Each number is 128 + 24 x the weight over its row's rms, rounded and kept within 0 to 255. Layers, rows and columns count from 0. The size above them is the row's rms in percent of the matrix's.

# layer 6 MLP up, 896x224, rms 0.103, rows 216-243, columns 56-111
size [ 95  98  97  99 106 101 104 104 105 105 106  96 103 105 105 103  97  99 101 101  96  97  94  97  96  94  95  99]
[[148 177 102 148 106 140 128 148 139 121 107 108 200  86 134  99 122 149 149 128 130 134 162  76 144  61 105 120 111 132 133  86 158 170 133 155 144 158  94 119 116 135  89 130 107 120  81 106 124 123 131 156 118  84 115  90]
 [119 156  94 149 155 171  69 137 150 102 145 158 104 149 164  96 121 131 140 141 125 158 129 141 104 134 103  84 144 126 133 103 126 103 137 103 168 135  98 110 122 139 128 130 162 108 130 139 167 124  91  79 156 123 135  68]
 [109 149  87 130 157 135 117 141 113 179 160 161 165 124 124  95 119 147 148 121 124 152 154 124 179 150 107 139 141 129 134 126 164  72 173  70 176 136 177 122  97 123 111 122 169 152 130 119  95 145 135 178 144 115 137 134]
 [131 151 149 131 137  72  99 138 132  80 118 159 115 118 154 148 144 137  89 141 101 161 124 111 120 149 100 108 170 138 161 149  78 173 131 103 121 177 144 135  90 114 120 128 161 147 142 136 102 116 112 119 144 124 128 147]
 [137 109 102 140 108 146 109 116 157 132 126 123 133 127 114 122 117 134  59 180  81 111 118 113 156  91 149  78 137 129 138 158  87 127 133 114 121 126 127 138 115  96 127 139 112 140 146 142 119 133 160 121 188 110 128  88]
 [159 104 152 126 130 127  72 110 139 129 156 138 121  92 109 117 123 100 158 171  69 140 161 124 139 117 143  89 175 108 136 153 103  80  93 130 118 113 140 106  95 163 123 107 137 148 127 135 111 105 152 130 145 161 139  81]
 [196 119  89 140 137 125 117 179 105 135 161 107 146 195 101 120 121 146  90 138 133 136 137 123 110 110 144 114 142 139 134 138 138 110  89 113  83 137 164 130 156 118 126 160 117 142 133 125 133 120 113 125 157 119 154 132]
 [165 122 164 127 139 133  97  98  85 106 144 152 169  94  93 142 116 147 143 102 146 136 153 131 100 139 156 112 121 160 124 141 145 142 132  99 114 116 118 120 115 120 148 152 111 154 158 156 104  79 126 126 139 109 130  97]
 [103 112 103 162  88 157 154 132 118 136  93 119 105 145 111  99 130 163  79 156  72  87 133 138 128 124 106 107 135 113 105 142 141 146 147 111 118 152 133 184 131 166 112 137 127 176 153 100 143 138 115 135 153  97 135 136]
 [118 109 118 138 134 157 127 151 133  85 124 148 123 151 120 139 149 206 131 147 106 140 114 118  99 127 125 109 133 151 131 113 120 116 200 147 135 104 154 157 108 104 132 119 143 126 133 121 106 109 144  89 151  68 162 109]
 [148 169 121 109 117 122  97  97 127 109 144 122  94 110 131 146 158 111  99 112 119 117 151 149 105 123 139  77 132 107 113 139 111 139 141 125 132 151 105 195  95 114 159 124 117 148 198 106 126 147 132 117 122 135 130 112]
 [138 159 132 140 172 160 155 163 102  79 135 116 111 118 149 150 138 113 157 144 125 101 116 161 112  87 117 120 151 111 132 116 133  89 170 137 134 133 110  88 144 144 104 125 112  94 119 156 157 168 115 144 157 120 127 122]
 [139 134 108 122 110 117 129 147 121 105 151  99 145 167 137 124 143 149 122 121 137 135 175 117  81 149 114 139 147 135 107 106  92 160 173  99 126 172  77 132 167 123 104  95 113 143 121  67 138 138  91  97 165 146 127  94]
 [151 161 155 129 156 120 118 121 103 148 157 135 117 144 138  88 144 106 162 131 147 131 133 120 105 151  84  97 115 138 113 129 132 172 135  83 143 131 141 132 186  71 150 108 117 151 136 134  99 107 137 154 111 157  91 107]
 [132 122 128 129 121 110 131 119 124 129 115 178 138 131 162 116 131 106 170 129 126 119 138 137 134 132 158  79 136  86 100 144 134 127 121  68 116 128 177 115 106 104 124 151 137 147 160 115  71  81 126 129 152 146 141 121]
 [138 160 148 156 146 138  93 134 132  83 136 159 104 127 105 149 117 143 116 140 146 127 129 114 120  90 102 163 123 135 115 120  87 136 151 173 162 150 118  97 168 133 117 129 175 143 114 150 106 152 133 113 117 110 136 119]
 [ 88 121 136 155 100 111 103 112 127 147 136 175 103 118 118 134 135 148 144 127 137 132 134 167 114 126 144  98 102 132  96 122 165 121 124 130 142 174 130 128 176 158 130 155 138 118 189 106 113 129 104 178 175 114 137 156]
 [122 175 103 112 173 173 120 102 131 132 158 135 141 116 135 109 168 173 145 119 100 117 134 100 108  98 152 114  94 135 155  74 100 107 143 155 131 152 120 132 113 113 138 117 150 124 122 129 138  91 130 144 118  98 121 165]
 [119 110 114 147  63 108 141 127  94 160 177 117 146 159 170 112 154 154 143 108 120 116 128 137  98  97 128 126 150 113 115 121 175 153 141  81 126 133 170 105 127 144  89 163 134 129 135 115 139  99 134 125 126 149  64 112]
 [121 133  76 114 109 122 119 116 139 139 127 155 118  99 146 138 107 131 175 104 140 114 111 155 108 112 141 143 145 137 122 103  99 150 135 102 165 136 159 113 122 140 141 131 112  99 101 161 121 118 155  95 142 126 147 121]
 [149 130 113  96 122 149 123 163  80 127 186 139 115 129  93 132 121 138 112 158 148 212 143  94 144  89 127 140 112 157 178  96 104  98 163 131 118 106  85 127 112 178 106  61 162  81 145 111 109 145 144 114 113 145 102 106]
 [124 142 124 172 127 109 149 131 112 161 156 102 153 108 117 123  89 141  99 117 125 117  95 113 107 118 150 119 151 137 112 145 168 152 125 111 119 121 184 104  85 175 165 139 160 147 133 132 167 146 181 131 134 104 127 149]
 [133 129 142 127 106 130 120 170 131  90 150 171 154 116 125 146 150 142 103 159  95 154 135 160 126 137 110  93 127 107 191 150  97 132 142 126 117 140 169 204 108 138 190 160  70 103 133  93 153 105 142 128  54 124 129 123]
 [ 87 137 151 128 102 166 123  93 131 158 130 124 151 100 153 129 111 151 140  91  89  91 101 148 157 176 140  84  98 111  96  82  94 156 131 125  91 169 111 151 121 150 110 141 141 171 160 160 125  66 136 144 124 102 100 146]
 [ 91 134  93 102  93 130 116  94 101 137 139 122 121 135  68 139  83 175 163 134 107 122 151 106 142 154 112 136 194 169 154 144 133 134 117  83 123 125 114 165 160 145 114 116 105 185 108 112 104 157  97 128 126  83 126 156]
 [104  93 148 120 190 111  75 114 130 128 199 115 140 103  90 105 103 119 134  92 129 116 113 119 170 129 114  80 133 121 132 133 110  87 143 108 131 111 142 101 120 115 120 104 139 147 109  98 128 122 119 122 124 110 106 157]
 [131 165 129 139 135 147 145 128 107 101 156 128 136 151 127 113 110 165 136 144 137 117 132 139 101 144 138  92 134 104 118 113 132 100 170 133 142 129 107 127 141 142 132  86 153 177 144 110  79  64 143 129 137 155 125 121]
 [107 141 139 109 151  70  95 152  84  82 162 139 162  98 140  92 125 114 173 123 141 124 130 151 152 169 161 105 131 131 134  68 115 176 131 100 117 178 118 102  95 144 110 127 103 122 132 105  84 139 104 106 133 128 146 137]]
# layer 6 MLP down (transposed), 896x224, rms 0.0933, rows 216-243, columns 56-111
size [ 97  95  96  97 107  97 104  88 101 104 103  98 103 109  99 102  99 105 105 102  96  99  95  99  97 101  91  95]
[[ 78  84 167 124 103 126 144  73 168 124 138  92 110 163 127 148 124 142 119  90  99 138 167 148 154 151 113 134 157  89 120 154  86 113 150 130 118 116 161 131 138 101 149 116 122  90 143 110 114 159  95 145 119 137 168 118]
 [117 124  95 128 111 174 134  98 122 130 114 130  76 116 143 134 147 137 148 142 158 123 141 110 121 137 182 105 123 129 107 147 146 128 106 138 165 109 157 164 135 127 130 129 134 108 169 152 126 124  63  99 123 146 168 128]
 [128 135  93 126 188 129  98 148 133 133 128  89 125 153 121 136 161 122 140  87 131 132 124  91 121 123 131 132 118 145 119 166 150 136 151 156 128 124 104  90 134  84 114 174 112 160 137 138 135 132 146 125 125 123  98 119]
 [133 162 113 103 158 173 108 152 151 156 128 123 136 174 155 153 152 145 115 127 144 129 150 110 149 140 115 123 133 134  71  74 135 108 144 158 156 146 158 104  97 120  92  98 146  80 117  84 121 110 159 141 143 130 180  91]
 [111 126 104 185 124 107 138 111 115 176 127 130 109 132 122 148 103 150 125 125 102 149 104 109 133 107 110 153 175 109 113 111 107 130 117 148 173 134 153 119 146 120 166 145 111 128 134 130 108 128 148 142 120 130 144  87]
 [126 129  74 125 168 128 141 108 153  85 116  87 149 122 130 109 139 166 120 111 150 147 160 140 144 127 106 153 119 119 121 120 147  98 106  90 100 107  98 130 154 154 170 192 112 133 120 120 149 137 137 158  67 138 100 154]
 [153 108 126 122 116  95 187 182 141 141 126 124 139 106 166  75 116 112 150 118 141 145 113 135 142 120 137 117 145  74 153  94 124 132 121 122 118  90 146 136 126  91 120 160 137 115 130 164 124 143  72 144 143 138 142  73]
 [134 115 155 170  85 133 133 110 177 142  85 111 145 138 120 110 131 134 108 134  75 122 138 150 131 106 141 137 142 111 118 140 106 145 130 136 158 138 140 142 124 133 121 116 134 108 142 140 131 161 107 119 143 115 147 123]
 [128 125 124 136 118 109 122 116 107 114 145 129 153 136 130 128 120 184 108 133 120 146 147  95 167 135 135 156 128 138 170  92 156 131  87  90 139  98 155 109  90 107 132 119 117 118 150 127 117 104 113 137 120 108 162 126]
 [149 140 129 134  68 114 109 114 151 124 145 139  66 111 160 125  76 139 149  87 121 129 154 143 137 183  87 145 122 159 112 132 133 130 159 101 155 130 115 124  93 117 137  99 111  91 139 146 159 164 161  90 104 133 163 163]
 [116 137 144 113 119 142  73 152 142 109 139 108 133 135 115 102 126 124 104 121 152 136 142 127 115 119 122 123 110 114 123 159 138 182 127 175 106 108 131 149  53  94 132 158 127 118 166 132  94 105 137 117 171 147 142 142]
 [117  91 149  90 111  90 134 110 132 119 145 112 131 135 116 152 119 193 100 151  89 135 121 157 127 131 129 115 143 121 129 158 114 140 144 101 154 178 139 114  62 140 137 152 116  90 126 131 113 118 119 139  73 134 141  90]
 [ 94  92 144 153 148 140 120 135 106 112 132 121  98 131 110 115 147 156 120 145 139 151 142 117  99 112  81 106 141 173 119 140  82 175 140 131 130 115 159  97 124 117 144 135 118 109 105 141 126 143 121  96 112 145  92 155]
 [114 140 114 127 128 103 139 151 123 173 134 136  87 129 116 104 155 121 124 134 141 147 115 101 155 128 128 122 110 104 131 156 113 103 179 157 137 120  88 127 143 104 146 107 165 137 174 107 111  87 130 139 102 121  92 128]
 [124  84 115 102 156 145 138 134 107 166 160 141 161 137 120 138 151 132 122  98 118 100 113 146 154 126 118 137 112 100 100  87 104 111 126 135 134 154 125 108 122 146 125 144 169 146 115 140 132 118 142 148 142 127 104 101]
 [182 162 137 117 104 135 110 146 135  96 137 103  76 130 116 114 125 128 163 129 126 103 142  89 150 148 102 140 151 116 153  88  71 139 119 156 139 101 103 129 113 132  87 154 153  66 148 113 186 133 133 160 114 147 124  80]
 [132 152 167  57 101 127 151 176  96 150 141 108 106 144 132 148 157 141 147 148 171 151 101 141 136 130 136 148 132 127 136 123 108 151  80  99 111 121 128 111 130 108 131 118  92 111 125 174  97 137 107 154 101 129 122 132]
 [124 155 144 109 158 131 155 125 149 114 172 143 125 130 128 142 124 105 155 102 118 135  71 125 160 129 115 112  97 140 165  78  97 159 162 140 133 134 149  98 111 129 106 113 119 125 127 175 126 111 114 138 145 153 156 143]
 [ 72 110 153 148 135  92 107 100 104 117 107  94  95 151  99 123 156 128 146 145  96 125 148 156 171 153 168 119 124 138 110 117 150 105 135  95  91  85 120 127 139 145 114 129 120 156 150 189 133 130  82 118 136 133 138 143]
 [114 130 120 145 115  75 163 148 151 127 157 109 149 103 125 191 106 144  86 144 104 148 124 125 153 113 109 140 146 133 189 121 154 132 157  94  91 177 175 145 122  97  86 129 119  92 131 148 120 116 129 144 112 130 134 141]
 [129 118 152 129 110 130  85 163 103  82 128 123 105 145 141 152 177 115 130 169 159 153 140 121 123 132 127 124 111 132  83 103 125 127 119 117 139 118 122 107 174 135  93 110 116 103 146 123 127 119 118 103 195 104 122 179]
 [119 136 148 103  86 138  85 181 117 156 147 155  90 146 135 138 136 127 139 131 137  91 129 138 167 160 106 141 135 123 137 101 112 137  93 107 123  90 140 153 102 133 117 110 118 147 117 137 137 148 118 105 180 120 105 113]
 [ 93 108 104 115 127 148 132  85 102 152 153 130 102 147 141  93 144 154 141  96 185  95  83 169 139 151 148 115 116 163 135 115 150 124 151 127 112 124 131  97 107 117 100 123 146 122  99 107  98 192 153 170 105 170 134 118]
 [187 130 119 140 147 133 133 141 145 107 116 173 144 136 149 135 139  93 146  99 172 102 126 134 133 103 103  97 111  72  93 132 146 152  94 120 175 129 157 130 122 130 123  93 129 143 131 116 108  89 127 116 141 119 119 139]
 [141 132 134 146 145 100 129 163 137 126 132 141 153 110 169 163  95 155 173 122 138 134 142 138 106 107  79 144 148 156 105  77 117 132 127 126  95 135 104 143 127 125 137 119 171 126 129  82 103 120 116 140 129 118 115 168]
 [112 145 129 117 147 151 104 115 113 163 156  97 104 114 180 169 151 164 110 140 150  64 145 150 116 160 140 120  99  97 183 104 103 136 151 100 114 162  99 127 153 133 141 108 120 124 140 139 140 140 151 173 154 104  97 132]
 [ 94  95 161 129 145 115  90 158 167 151 146 153 118 134 104 125 106 153 102 112 142 126 151  90 146 160 120 143 159 110 102 143 133 136 121  92  85 153 142 127 156 123 106 124 121  94 153 164 107 137 129  78 195 114 106 122]
 [113 130 133 109 139 102 112 141 114 104 116 133 139 137 146 160  58 136 103 113 153 126 134  99 136 106 120 111 132 110  90 160 102  95 105 149 121 132 130 151 122 134 111 132 125 143 139 122 143 181 110 145 129 152 124 106]]